Part of a small language model's weights: rotary positions.
Each number is 128 + 24 x the weight over its row's rms, rounded and kept within 0 to 255. Layers, rows and columns count from 0. Numbers have three digits each. The size before them is the row's rms in percent of the matrix's.

# layer 5 attention value, 128x128, rms 0.0725, rows 76-98, columns 0-127
083:146127152149165141150134157180162144120119159128144107177132176110165108129137127136112146135130122132106130150135134129112145148139095133154115112155058133134136114151127145125170153161105153118121116102142130136185064180135104158069115131123118160139134140185148138118130138140156180128073150119136127148130113134139133143113131126106132115139173121092085130111130081131140110149147
084:133071157119109140111113163155104141140119140108104130159172115164124162159130155125128128139111179136131159156160126090138107150174117111095095122147104091142137120168086162147150118121107172155117141142131089151123134155107102112121113083133136150138121141165158121164142128131123125133111135126166137142124107051147138094135115135144164121157132140141105150107130097102149092095082
078:134123161133102112158096136142172114139147128134157107150156116151128090181112124127087148162139086172132124096165111097169098142107135107138133190154141077093122130101113169135139113127129167134139152094101146157152141143118142127086081111145141138125097089152119144141139121107115156152080134141119150098128149106143089080073133146116119167141132121109105123133129120126137129134134
080:100096140130088149110164148094142082136109073134106149098109134130100145120122136147154149137117129165142133101118137169175078094141111120125118158116168151094123079133143131119143111184146140104112114127104162115115094135149133093079096085134119116109093096117129152153091128094106151146142131119166103060145125108113108135131120116114112125146130120129133130120148124143099076107145
095:139184130124117154081148150147148111114121069123096123162120149146184172096129112109104131143100159144145163157157133110143114118116113101126122141120105111123132160155114158093158115107135180122149138126134168166150104146133136110082134088152125137140125099156088075092107133126124185106144162128096132106134117120155117079133072131119129155122104118146122131117122121139158130142139
079:105124125098112107121110143127134122140132093113156149115119105160097142110119174143138071102089152118097152145088132137102108130123127129082108167110116146118131074109100162151165116129119119149093096097087163131075124115127143117120141142138120071163129085135114103141181131086116154094189128143122129137129104124160139112160107114126126146124091103156160129125156136119143150091116
083:107091095131111143180104141123110163107141180132146101124149170157147109095178138126152152119172121093091100104083129131110145156133134129170146097132116131137155108108114160128129167148101125114111124121118109083079140137143114084163145110129126143111126120102132152115111185126131130145149128164109099166121153163102149157103139114128110140085167113104138172135125106136120128124169
091:152132122155176118165160161135144132150086091117098133122139113082116123122165152154121105106136110115131156104126111132182079139181129152095135127113115202131125095158100147129129139139116152129103158129145152110138105134162093101142138116118149127093134160183172133124098176113128121129081134058168149128118123134116141106109143133118153116132142148126111151140146121121120105119101
083:169143122126107139127131148118148119141090109120133096137135167121146110135208072152134108119105122130124099150100119157129125155132136134133152103101152190127149081108129093146152151155124102138121108112094129131126122129139157116180129160122138128136206145120089141129131161145158124144143136128119125121080112199153132122078172126112110133134110129159164140135136161139144129147128
077:091151101101147099145132137107105089143091119118117147126151157088119141144116103113135156155138169088123145114158119134128129114135108213156137139101181117146142112129168115107160093133143111120111112145152132145159138117132148143110157136137129105110112171151165151120169125097141110095129140101097168112091116100135141125133064141112112108189134115175143141118128136155119116153106
101:169120161151189130133117130132112185126142115130124097160171147126142108151146144109119187127144111109099096089153114111165136119111146121121140110133121130145113130108142164128095113094088124135157158123155134122129130146137075113143143149098142123110130136125138141080167134163151101145076122103109118134168131086066135119127127139150091160085101150134115126132158142106147138177101
100:121145104129138155143118119140113115085133181126137142130102085137113163095064120112119067137118138072129155131120121127129141122153114133146126109128102100108114163150184119093147146127177142093116128138111143099124114159115123192101120132107103145158141089135146133126154085126122112110135141144112115144111123182119114185109113130146143102122184130131131108078094126133123115116166
091:134113134143116107118104096139155088180137128155144135143128141105094115142115109115139184133117129093160149095152133116165134155111154183105104119126158132144140126125131108089102132167113123144150146109114094156150112134138142119122157127103172098143190114140140159114115104151133119118112106072118143124100142160182137075113149142169127125141187118100120118128165116139162154151098
084:134110166144123078154110100149101136161131162135164146096141132106097071148124106095134154143151114101094091076145135135159164113109130164139147118108135116170117124093086135148113109101115101137134126131100123141155152078155113120126119127112117117090081180104131155107147111159143130137163111150166136118131124114145136110168117112104134109118081134160093127177138156123129149099111
088:099160142152114155103177138179078124191128109140095106125163101112167151154163131112107122117103123106164130089152137140106135120125127105150076107111120104171115185134115109107115095141120134104129132152141112099132111089128140137160121126134107133136174146109186145130130155140110114118088136125098129083144141156147126136154120122118125123186110123150080133133122141127093104116102
092:118146125149090140110099133116127103130183156132141124120139145118137118119136097122129125131142128144106125160101126139132119088108073118152134134144112121092128077110166089114137111154106092104146151102145115112158149131149121162160149135073159128109138131109122184098135104118144096138143091154097157098142120154174165108197179124150099143125119116131193112134154143127145113127152
096:150105113116132139178123123133191133088126115130110130144124121123112098136137140134109137103098094152177137186100117117165101136158123105110140137157158178097136089170180084122115151115140118136125147104136065145145168141147151149126119131127134173113119146174127119145148143149121063139174137081155122121108145165133104136116154134148129142122108145135155151101128120142108129154137
096:099139097163118142109131137099202107123139089127136122128119147123146101142155125129144106112098128159160148147091132115182145130127127165153148147140154146114143132141106118111110150146105125129135166112150082138158153165141157124127151124119128118092127135161126121086138192201127109145125123105128112096156134164159134101115186141125126150103098138143124119154131134127144176184152
079:125143148098103128145140118139117136082132161107111163124160127174173144152112156134132116131117148115113122095137139139108114136145120132156106102101058125138102141114141108161133120107099161145138111153145154126129122103119163128094117121157124172102051157155150105183135104098120178093136124141172119109138104167148112100176118116088138119134136144151124108142113106110102103112165
079:124105105131047138160117098065126127113154108096117104142130153143091125153117121119191127146115141158119103131129125143121145141117155094158136120161119120145136177117152106126106155099091155152130132157174091118144143156117149147124112072149145134148117147130104096106150138147122155171164114126131095135139138125123147159120157142112119126092145120080157123152148094076142142147132
110:169086115136130150161131141124113147163115150160163101128091143117098128108107117127113197118153147162127144117135129124117146099104076128168181164128130147128121116142124097170134094111115143143067130119145149127163164132115162141130117112078151117098104118135107157120164083109104153110123140141118132136153089155143144165112127132109084158102096113091113139163145126116128111152149
113:096149106131092083116134096155140092093131164142113107145148078138176140116113124113131120135167082158116130129116155143089121148098156144125114157145133107100124147127128172083109108102140103180114105147110107132161156137121145150143090141138136156119158098142127176125154166155154108136144104124146158117161174114117154157157167124083152170143123157121121129115135119101116110111161
116:143106129129090109132132119127117089124112139119140097127182120111129139149103132156137145105104165119124125147132136108144098137099082103103087126190125151158136125093149115118121143074107094075149122082133128118104138136110129126120135103108129128064136117134145135134132108111152116109111112140182079162095160141104139145156121137198118170131104093117142157086105106129096121152128
# layer 5 attention output (transposed), 128x128, rms 0.07, rows 76-97, columns 0-127
086:135101125129092139127136140110188162116128116135137161120114153109108132121131118114166111108109142142110101108149219123148106124128158119102153134150119151115099087106115139140135094130132157117145129159148133142109178140098136122094096075132142165124143142102145118117118165115129124083164144108127058140132086093130118120152117135100163156113113163082149120119115082100151115124112
082:145139132155109132157121169121152094153122130154134125188086147120115081151096128133161147146124124129147086103140130170138114165152144117115163107125124120117108125133093101143143133132145133138203122144090160159135134136115108136126149096137136121145118136076119136121143112078153183045150133123162142078113123101116112139098135147106137122133122153095095126150125112099124123153114
073:152119157122168121124135118154181115104120109092103123178123150146138136115163160136152107180077119131150118137093117126129131087157128124131116132171160163128114060129121151132194129118119117136131070149135115128110122128129138170191174118128140140136130141118159118140113149088121163086137150108157082104137152113129156107156098132130131123142116084116141147123128127126097122113138
085:171094149124189104109144125148138074137130113155124114156135117166133122157137128115123124160118146111129102143144134111116150131108158136190113151125132121147133121143143137098193125113131119162144168127099130155113126118133140127125149151144141069101154161108145133134153167158141087105104147124130082160141123169147140140152095064108133083149111102128103113123120128156151098181129
094:106134162121090109110115129092124095112157179150138125199119123178088108128124124122157106130132134185111112123145106139134106097089163107119139140153163134141125117126165144131182154116126155146141112131076122096129137138120137150139137158099136125160168116147155128095110135116149131050099107091121092142144133116140127174152103151130124127142109104121116163116116101130152162107142
080:136120108159123104138139130134137102115072135146138091172137122163130101125111101106128122129186138144145113101120165105186124148139151100120115127125110105137112153153145134160107133108146112129123162110112153118179129166158102101186124125146155093146131124138137145101184160114130108128123062145144173135110167140095099148109133128135108110151139121119111129111139099145204138150139
087:144117150130125139130166149123143146134118112112120136087131097161138119075138144115114144139132169121111132116131203114122147133122113131142143102114148095097125111124136118154057095159165126131100170160177158119148124153134097152131078131135147154139118124098087132154100123150148157152121140177153136097114108116132120092127169172144144149147122170098179123104127131127136101169132
089:112142106143109122145145115141102105141124133165128138129140141159146125088102166133149146118153164102117154164123156125125135165130145123136154141112142085152102134087128095105131092149130107115150087131083124188144144111149166139108143121082120103109119156087105150136094113131109129082163147107131063120118096119151093119107102165110173106156154189140137122109150121109144112149115
078:081126100117132145160155136148131153132121156149132132078149097138101122103115137125137092088172124120096130148141174116092139175137118107140123135157112088156154128118151150150094130145143114135104136124155103106126161153117156117173154127136137111137108148118104105110131129141090078174136119111131084104183143165120163170134147157154149120129138147111125166129118071161158168120144
078:122156108146094131129137124132127105133143122154176138121127114152151153134139137140098115162084128120136053130125129110136085130110116112142137134127154120157123154152129136098134162106080078155096146111127117155116078126120115121120162135142079115184158108127140123142166146172109113125138133107093102181153131145121105159132075086115119080086130104132091143115111134136169134110122
106:089179133129113145132137116121109147097135097109084115118107137128153148102132163134099141136098109109114142102125131144131128122149089161124143171126129110138140149083115118110104102139146170118088078147110137112131113140116134167121109137125092174163127141109104109165104096118143171076149144149153106117136152089189098113127142169077143147153149131162150129131130125091100154086139
099:111115149118098123115102108097138140109123130105176149121127102093111116154142105150124140118142152158137133144106096061140106081097127128102150120138115145140117119146142116129116085081121143147118159119130095162111142125104116126107070135106153158092135129138140160140129155156140106178126145127121124159098107120091110097120091080125112138066133117091078075140118100164110098144133
085:113153129155140135168133119126150138099127161141152138127118116095135137171114125148111085142153103111133119163084202153126131109112124120138123140161152135161137112128108112103132150118099105125112104139127113137131138118073137115127146146164074145129123133109156067087126132131081119142138150126105092115169120108102172140153129171085132052116146108105137131111131121074115151126136
082:121102103148125141102147127143113125140123069133094132160128169101130166130164119130082138137110127076156116125119156136136117132164101145123115123126120144125130155135125134138127135148114095114103086146158153097132113141118107153129157105142061141164125100150145113135170097110145110128108134149108130138140165129158088112097113145163045111120122091149167162123138202109119133141119
093:126149096127118146114130134139142183147130153148158129109111124117100099116149096170132103148132131124136156136144089131102126149140135096110156093108100138115139145127059115133161166129092146146164104121120136171124133098110154084060135116141088089116090105155114130125129123140137098093106140119126117155112125095137159161139114056126111115122123125113145121120096179167132092107107
087:157141109107178127099119105149134123127131118090110141095123165088111115154140126130111110127145140139147114091165161147131122192128164138085126165152140149150159123138129184160086149129123147139093123115143134126120063111113148114151123118156089158117109128137167107134164135158088114174090146142098102137145163127144163121101172130136156123115147088115123101144101100121119140105112
096:107137109114143127145108132135112098127140128122106109121132111113169133164100149120183107071132097143103162131101069124099128190121140117134101133131113119125129098125119134102118088169165104107096129117130122111115115088135134142136131125089120157097085167074146108190095132119147152180163149091120115132116119141122159128105151163139155109136151134126095118141157085154131147117139
099:101124129128130104114133135137109106098155144135116136135126113141159130125110117132168111090163127119085158145133126133090128158109168126138099148129130112141174093098157159114150122157107117129090109126086127119086118139172146120164144134120092152131106095124135083144079110117147159153136142103126073121142140149153137117124145223136158120150133104112123184100144102106111168109141
077:136074115114102090112147125112131137146101137138165121121101140114107105106134082137137139130116144131121120108127128130164147139156156145140138117137127135128069109204115144127181143136130129117172151141153146098134113119135108161102128078143169137113149116135137170144144093133186108107094091101135126114085115122138108150143104088130103133121113108084131087124119183120096073135119
081:121130186114142140107137174121098101148136166103141149103091112084142130115102140109134128106130082126141141098128154138097148134152107154136119114138149158102169101176150121130097126162157118109130161130138119102114138135147134152131119146098163154153111107110148123130106102130155160145136113117172136087086118150149130076119167182128161154145130140140129153115162131094064172118133
110:104144135115124117133108152113119116150089141082136104125140084130117111121153140133149104119137103143160140120125195162123136124084131134127101113154127146121114109187196142143139118142128133119140149119122105140190093146041114108150146115136132133111131165127093128139135138145087108105132122086154116108130147135109112102125144174077101120132110156118108154106089115111166134145094
113:146070133100134143110161189111121122150113083110167138098145138132143120134130138126142135140128118073165107139107201149148129141172119112139137139100135113128167153114118147126109118091114156146101112104146149087117154109137128138145109121101146097144117149129124086130089130198119105138086136166168131125136084109109147122138135125132142141120131097114099134108126129189142150161105
# layer 5 attention query, 128x128, rms 0.0927, rows 96-127, columns 0-127
127:162138104113166096107101147159107160101095137104113120143176140141120132132125146139115093109087109114112135114125149089106099167122119099136158151141100120088109123131130152162112189141142112144109118121093121157135151129135152138126147135132157113162098118067162143131164163142121116113162136144128152161131169099138139126103144169128149141089114119132094077118131065118152132081113
097:102110128109113167141171101097147089159131112141111128139087124123140147117130124121126124160180142122124123145157084140134143081157150156152120104106181095125134158154104127081146068120128147119151122136168130099149103155090112107114112118127097102110150147171103144141092138123127114146095154130136104130131089132126107104129122109117120112157177110137185155124123158139094137149184
100:094106141155115157142150108124153115141139127168134111135092156147118118141135087118140142180158143102165100154115085136113160087112142155140100112123134137127149133130119117108144083114109148131149137121145153154116095164111093110099077131140104104109172146181102124127088107136149144099106155128113103129110109135118140134139124091141135086175123099116177171118128184156101101153152
088:130099144162083099126143074098158105141125135144149106153108153133114130130150125117154155171136110130157110134120098145108122108116135142146118129135128145128176152129132122090118133163094150119139155122133154112117102157122119138103080125146128091086146163178097083131095119127137179113133122127171097105177105139090137107177128086141166105156104133122165122144115160157107095160142
097:117095150162116133151124075130136098107101134133146137133115121133134129157137080134131155145174144087153126162116102137127128091137108115140131092128145128124158132138107089096137104114141161123188162103136167136122084137128123117089065143137105137114135104173088119115084098108145157145128086117131082075151112140087110096153133100131109091125136142128144126141113119131085096139146
108:128093139126165140131121092116120087126088136121104132152113110117101145124137095190117164164150143116091148169109137112139119070145117121121128114155165098118119097145097122090137116117133124130149119109128192142154079092127134081084121166152118129086122103106121123108128090131134161166112145106131088107099105134125145115151129126140080107084141139106143097129125132142118116138179
109:116071131108145177114127136122118083197093108145036072135127130112147139112157140134138118119144091092116143109103116092084100091114124112163187096119146118140100127157086128119103134133135120133109111135122144155116140097108126121177152107104154145111126138143121125142112142134095103101110169150142114149108130129109109131102105140122143123146126127132112163132118164114112157134147
070:125136132080140132101142141122139137142158145149109145159141153072092157094108155116153108117095108123157155117179125089132148163115114114108103147137150149157140112145155134133116147141102154148088124163100148127109163119137138179148205123106122118148128115077160145142133103119163066137149125115172166109079135114158126141139134138119141126119132106104118120157166099136114136154111
098:082145143121160113126188123120169170109131136128124166120091136126080142144105162123151107122091129120195114121115119094114138109114104133136074196143085153114139103114091103166142136154161154124094115171123124139156123140107143125134111120092150129154151163096080123139145086145135103086133133133162124167119141122155144116152128107118140142139159117118138110127154117154139107121122
120:141162100106136140098127148142132124145158149127118121147130150140114114110170149124121151118126103101111138142142120150106140125141120116126139131103085175156123131133128133144096134102112141175040164109157097152128145145143128121132101160125142104140138156190093129154097179106154119087164090122103156157141143094141116146081069104163121120129131110096104141103127129153123091133095
112:149166137175135101113105144143110125152162142133123135156087188067127138153133109114103135107163144125102122181129153141122097127108153109123109064156183149149187158138153108088152117115134124120110140135141117157108127103156114117133143135166133130114120146155122151131127108096158093167119119103097151132116122135145140141134158139169114089141112117118136138136101134096095097128077
097:143100125142119157101164136093127136126162103143181165138092079106129164098168152141157103124109125121141108141099148102137125116172123124148102139109083148130100101142138129086168148134107128088100132124168148123145125137116155127094118154138123138148147110120100137106073090117161131154107117135146105088106091096113118133161154132115114117105159096121145098156082104148119174117092
105:143115148127114118164136083149116170083135114117121184149093134154128169151105144113114120141111105135132140097110157126153132133154138112139125183150099148139166127124129093121141116134136147099101154149114159143166102154131143128104108167113153133114100152106145107106140055139121104160113095100157067123117135070136099132103132117149147117146150157128170142156147100154123089116108
104:141122134135169147080146134116084134107167107176170135107115151136098150138086117118157180148119157147130135129121140121125141151108112168100110125181089151113130151088136138154145118112076155141093113133132122132117144098146108128136159154139131124133119100096152135128127172121180105147123111143066146089113143119169139153131145087118156103137083106115159099136141122141126142160091
124:140115181129142156113145143132082159105118096132076155126096112170155122117125108138104101118139112137095092112144109120128106128146141123111128096121158112124148117138107120126150098130176141133132116107137147159144117133126141095103125140148128103171079094141125165084188094100125069150101152108076151122110114105144132155091131149149107104116128129120119166171106152104096130085143
112:096115143122127088121122176105105116163193138141113119153122124116132078104107156082174124112117139076166128141143132110105095133140132140107141118123113148111128178139130159146136167151150144155121131135110123092126124126124127123140149111079106189129149114206143103167132128110118092077128127133093123142109132133123132157107144112138101113154176167112163124113139101143125140132133
104:132144121121127135133141123129131118164096124133152119119122160097108133123110127089091151128159163107149075143147112176101102097096118129136114123162124119114163142135117163114116089121111099087150138157152121137093071128101109176145093125145125124078107114171103123156148124099157160176108122160145091121171166141148146114130153107146140102170117111124146147083130126131141075153133
098:114126113084151126106106172130127156134170118127115153147149102123135130112138152143117091079101096150110142106117167120152119154150158115099146139130153107155079102128164133160131147124141144146070112138100090132146184138155148131140171108090134145163148144074155140131150172167103092085151171126107171147117112145132142152105124172110125139111128105137099109136131114133130151127130
082:117138118074145130140141154118151154148165127111124136157157113108108118089137161135132081105083113120149127128112160114141131176134128131098121148099162112130094116146161166151138151094102147125068095137136093112141168135156158144157157089099111152154161163087153140126138156141116078116146164129123164131088114122148151140110135159135133172106149083115100142127132134153133164114130
089:123141090099122125127112161113123163146153126065132145131171133112143099111147147131116090112106112141113136109135162116148131196140172137100152141109163116154080119113164128143152152129124131143084138103152094076118158128175132152131170120121135124125120146122143132095158152132125107122171126108124151122142129117142141152081106165136126191105122108138083126143136165158164159117098
099:089133152137134138131122148148178119173132107156061109123108120133095100108131102104169112135163089116106120142085122120118140138147124155134109112098143151157150135158147139154132143157113141109140136137132077126166161165099160150148165083124172159145149112152094151156118115123130087083118146116135104127103131131151121160074125124095160173153126101143148163125108151143132115135144
113:114127147183124149111136154122128122128137141124133109133126113121097133072153103133152073146143123131105145126141130128103169125138103118125100120141104127163111181130187084109139124119070114109108175136141106078127142149159126152098148133157150161128155164132103136089105130140185130136128130177114114067134130166127120140101128108119149098143125085165150129125095135151109142163116
109:089135162123097108118142166158125121136134123162117101123148137129190154163090139078141126105114129152204136114122121156091134135132089120089110160159112152148162141109142101167122125111126105119112144145146082120147178115119115142175177100075147135141123152114141122144148124129135089121102129121146106145144150144122140145114128103142170143137115073138123129098157098126135153128096
122:178125113109130105145115151153100166163131131093098119151164132122116099117124135164115120098095128142124122116129191104111133162126123100109166123105164127111099118140172160124155153123127096109094096132102108124107134094139136151145167117125095151125104159105174173109129142157114094163155167117121166117131110093147145159094138185134103138094130098122105110146111126131107136082107
128:089104122113143155100177135095124129116126122161109085082115121139117154115141131124147109177143134120139130103139068142130139101114074127138107131117106125083122124128118121151101116164139105128140142160114147154139157144075090119133155080147126119162128131130143115118157150128158126100098139184161130123119144149110118112170130087101166154125135119181140193170148121134110155132137
108:151163111137138169106155158135115101096116099126132166110143117101155135121114090109119165175159124157120115108149146142137135133140154136125101119142104125195101152143085101123157144108166094135164104098163104143115104123129089128116164143131150132156104099136128170129107163140110126142101161104097100130138108129157174177083102144073140114129088124132116113094133127107152139123144
102:140147110125092109148142122143161099159114118149086071153130113138141080117147117101151109106179084174098109137157132116124149138164087152167144157093151145124129153120128114151136133135122114112101136107167117164132120092116150134136121088133142091139145116185117135105098141141096106125155134095103137090152107130135127123101139134099156134098181096153093147124090135150093131092125
101:129125137133128102108119151087109113106168177156112133159136115146157115113134124125119085120132159126159095112125138137154178104121103089113104144166096145123134150123097117118159126083138109127132118166072112159167136124110153119102111139130098134182122102145173136133107150134113080136150173126108130105158095154114142133127124126147062088108171108171160140154123102116124139117113
114:137143158114157163134068147108126114141111145146186135109106098142116117109106152132121161134098104068160174163114128156165143130116166168120146136120077126081164104156150133134164120111104151127154143126119108119140161138152112138134124150092115128126140122098172136154109122154144132086157081130132156124076111170119136111084115131107144106119091124105155106111112119151134105137123
115:116110108140161116129140130125138129103136130081113114118111145174165128153154092160112162138101175108124109130088149129084096082117077081108116126144110139140129154156131136133143130081115121119093145113131169148102104127142132090097120162129138159110115169148122145076126107103135139131070125160128070146151137086120126151123121136176096135153172149102141121107108133133108117114121
103:144149105151119138144123211093090151096134173127129108128113133162103103106116162157114100122128126147142110074143119155106137096110120138177130147154116142077120178120089138120133122130127135148120115139075108089100095132119133106135114143132132114130106136103110167098166152133131099134105122144132144138139137166117145137094148156112079115145122124111148164135111151071094088106143
110:103101165146104157147132105130115159112156138127171150101135144166136097094129153083123087109120138111168062103124120126157171116123130060116137140115143139140132120124156100121145107124118132111107146133094123141079109156135153136110099114143118154142108098124133133068110099136124169138152130170151147078118141131119106137111091132141138092123120097152113130177113163155112137111086
# layer 5 attention key, 128x128, rms 0.0922, rows 96-127, columns 0-127
127:114114142160131099093127129135120169097150126088151182131135124100104102113156121134121135179124101148137155110152157115133114167119156148120105118100151117134123134133131131113191117101125152131136102111108132057152115084147105103147118114122131152125146111091131143134095131139100114118136151071091187114070098150139158141138146183125095133122129140134136105148123104149126172097117
086:136126089124078175136138087138129088147090118161124092117122091147161132134120132113123126103133157141146104146141080140148137101138133131087127140163128130096133156118133094132098112114098117150145126159164137162098120149103100128136144119111100121116102132193089082127167137119149124142123101124171109130165158143102070130138110053153143139129132141103131147106124157098132097152127
092:115129075115091125125149099142128115158119123158115107152128111149155157146110135116111136090168147140124105152121072146133111090157115115125142139159111119117128153103151107123078101118158113152120142162184106137085138144104114143151123140111132099107105138151098089123164157099141134143112090134152114122154119146109083137103120034143185134143142142107117124130142152088128109137125
075:135142071091077135154145142133117095112122116173132122118147118178155129111113158113133128102158139154125082142102061119152124112169109092128146144138118141142114155114106102149081123091125133141136131150157134120101146158107114141152137112101151101124131148166141112121154128112157119163119106124146153114137178146113074145120144060147133138134128140139113131094158133067110094113131
090:116142080092086159149150147130122094144118137159116114143153090149169139139091134093121125090160161143139133139120096130161130092165105114124151168140130137119096156125135091147090097104116110151104147165158127153080129142094125123115110104131128120106115148176101113115162147120126136124116131132149111109123154147110087127101131042132148143139138132103105131114140136067115118173116
098:095123102142088130131129127140140095119136128157146116178134120139180113185111154102098161072164153130094135129167142123141117113150119141101127122166162080124092145146125087157121123109099114125117130146150097132108117145132149144153138103117122154153090141175139117118148138148125107151153093111132109115154163162126099098091095099099153123080132176124105130119114117077112111133102
112:115148137129127131153112067116149149136086123156104129172144132138141186136138150109163121148115120102136085117150124193093137091127143162101106141134143106094138109117148147148138156112143120126133130142150144124138154135113124072130161146114140141123135124158153103158107125165182098150171116087175113157138159096121084119137133100134145124162166149145165125111117137174154123139149
139:144107162166169146098098118130155141109157120120149159140126135094103111129159113163132131152103101102121155105125165097113145165113135145131143109082135144121099101155106151134153140139121159099097115092078129104172132091172135136119121114103137163134148077099154142127105124126111118105171178102122140129118105138157157112153140177110091133113109113143109109135123090177135167100122
142:105122113094111117114141119157135137138123115156097123081124125149115133157120121109151160115103110131122086149121054121128109132133109156116111126163102114148148139082128133145146116149127107130162156177144130123123151132052108142157154070091134100121141151139150086148153131115179119122098140153151146129146135134108119110135122063114190140132138129142135171135164142136160132163137
118:149101108125133152125093153138120147121131131110126125155094183141115139082162111151103098108120113103098086112129124164065130122135156104098150111116081155117137132117139102079127134128152112146104119106143194108148160124133144129149139138153161122126152133052124122140121154120151127103098137105122129099106086126128164101168168140123085140120157100135123142081145102112149149124118
112:098133132139134169152120144118163141115127163131159121109136139167102118113154127164132131101125127079106147107114120109129129073099121123151114141113094163115140141155114125098101121099153125138077161119176129155110121181144128140083107144170106127146132096139093148140142126093113095145093114154160092117147113059121069125149114128151142125131133130142154177147145137082104117135154
099:120104159136111134113194135159146110107153145154157134113115096105143101122083154111126108104108149144109120106100137124135109140108119128141128105163156128148096156078109126110156121114159170116125182148133134103123158144113186144109114135100169186126086137139135120129113145106144143145088168146120136091106147139143102155099089154115106122108114150143142164121182125108141133174104
105:080120103143111117144142163134090138126113121145116135124113096127121115116082159136128138067102134161122158115120139094157108127137111146150123117127142111175120123117111114096158120136122117127171077177137138137097160177112142150136146096098103146095122092137116120121111123130143091107127080144108189097118106102137185145169106156113143159097137112132106130168171141127136149150099
109:154119148119141102101158134149145122115157177094154163125152154171072100116152105139109100131148153146128160108131130125117132148137100131122143113130113122100112128155081134118132122154159109132107108142112111100143142079192113162114067110112155123145149140107106133093124143154091123098145140152129134102125110107179115129129111142091140154065119140161121153147145100164133178107115
123:110119138167121130135163118158146140162114129110130120138115150084153129136109114195161137099133133131138159116167166132170096137129123181131120138119118107088112145130164120092140103107130089157121109111195101161117140136101139162118144138161092138117103121141088113136139112107130084139119074127156123114181099110195104132110095108147124140135132112116127111141115139146146136167104
111:151145158099176153156095135131158134114134130109132108117117165117077119094139119115210138135134116106142112098101102108090144116155129175144154132126139123171137151147162141135115126110095140106140108138190098122166142112133132091123150160121172105114183147125148079144102138143146156142124163146171130149109121128133124087148128154125109149131118109151100124113098168149104143136125
107:131156105113158062157109159150121169108117139115092154160165142155124128143138134130142095106086123096113120118123143111121132146130096096107152149117115131112136115132112169177139172153118123132104156136114101144159149136134124160117151117171144095149132204114182148156156142145122109112165162123127139177141139098157156134113166162123149136114106147115138138129123094128184138140117
104:121114163191099135091132090142177138108104106100165168115128135116132100160154129133104138188138108119121128151157150127121128121102170162151099111125142098123123130139140109090155142114150155125127102132157132080129106094117113094126108141105103153091145104110084124124088129090119106144154098078132142131133113151112160134162095147131096110143163129131149104106102152152123155080124
089:103105181157152133091130100128146163105148124097162136158104110144127084129149115146113126194130117100097152156136154101094127141107128149139133112136154126133128119150150123109157151114157183129120129111131112037126131104148138137117122124114122168071142109080121139125109126095133100131177127101113138125105086153120142148150145167134092118114136105164127102141138126156135155094125
101:134123157140174135118109150119120136123164090105136158133121128106123130095148123158112113146120127107134175108133179107127132156102143111128106113099145151151135116147138128090143154117128201120134110082105173112166120105166160126115114140146120145129142110085128139136073125131095132118160128116090143113089080143133165145133117201159072114106120098124131085127118121154129135115161
103:072152131128132152156140113132163131099153105108107133107099126118150121114108120142168128170108119087138088148162101128092072098113136141120121144153103113105176089136139106109140142136159121114163115116131115134125126127105116077103140138124153123114141109111182116138144110135171060147103115130161120103132117132113115140199116077137138111159128108131165170148149140160146138139145
122:096103114102110152137137091102131148124161152095143106140119089154119124140132120133118085139094200103140172191126092146100112112107104104123114153117122126117163127112077119125165127120161145150119120141096155146150119136152104107122089160117147168134121125152142110127108121146129181111079148117119135095090080150144113157101126083111114105103121164113138156131147114130126133151166
107:116171154141154097124127142108120144125141142103144149081128114130074142108141081086141122156068117108143133115104110137096176154123135176151143136128112168136172126124099169126135166131146154116132088131079132138109148123142118119192117131122153074133166076088147125144137138177126123112140167129128138152140110112091137129139143128113136165139129092155151127156128146138147142114149
075:137146153161166122117130118113121159123155141130156151145139112115114123122129129145140116143133127145085165136113203116124144172086129127154097106140134137136139125152132123128135150120136151123109141093110123094141131094164167123103170182134104158113152117099125185140093110118112121140145144130138124141095134103154177147159143236120131116141102111152131140114125137163107150102159
077:143115172138114106109147059140128136134114129153099142131177115087142127190155143158137136142107114175144117155158103144144154165152115124096118131094153097097113127108110121135130131102116094119134088139113136108157114093130140142152107093100104121115138161116121121130122117127146164147168145068157171129130100145142113109095131125138147091120097136094105083111112081169160121127126
110:167140111106136113098165152182138107146129119097134131124105131129146121147128114129052118121171148112135154111140165176089130117100147147132124140164140115130160099126111138121160105154145149112115148108113145136141150113111099133127106164129150095150117094146108128106159177149091164124086120156111101135173133120112117129114087143116142145120123144085183162170070147138117139128105
110:113148118099115140146147105123112109155116098106130109116134113083145144108120122117117115124103158131126137112129114145115133123119135121099101107106117173089169184135127113109140160093085106153173126071145162118105118147123119094114139174117157088157135165092141125135130107109103111189075104119150108139139165120126142129188158095167137145156150115115154187125130134116153122120139
101:144122120148128133103164102124128115119085144126209155103114056103127102133152124120168147108104126146090162130124134142115151132130128130151152114109129139112127157112131121139144109094128111155100167187178118145112132117101089106148160147133170131093131124103091085152088102115092164176101129127151118115144127123132139112102154113125139144123100112107101145122104173150125151104109
113:138124120125110146121115146104128132106125132125128145127151143179092072116083119090129133177156122103152134125169140123110107123116117067155152098168119129126146120132124099170126077121166135154111139145121074093151124073116143120163125117151158143099106105128137141102160148125135125116152191128119136118094113115157164082127091127129118130128124100139139099164158150111152150129080
118:080123123122123103138127148103131152098126157137144124173081115160132156122183128147094111075145173128094133128139134155114122107148124156136143142165137080171119156133145119114130152106142144123151087172148122144096148186096137160139146165133105129124143132154130115120118156148158099105135110150134090097094134121095110155144164156094128161118119144145124123111111132084122100172167
103:140100120131130117117124147123140178128110106106126132124124114144118104124146123144189133137159134147119146159135143134151121124117154097117114109159113084112146099101115128124161100127116099135117148153165159120165122120126103166148175151171110122130119157164087105095111080071156125174158098110182121116107130153186138144126147113181128138113130113149114119149079135170132086124112
107:143103097126095154129181080114117144173145122103107120148134075119157144129115137134166130116093164159134159140094139134160119144137115101135108135099164116122121136162147112114127105118171120144137155130144142166151147105119201162123133135124138158067119099095088108127102126101097161136125159130147110074086100101133145146116152103127110130132110102126100111144124152151157118118156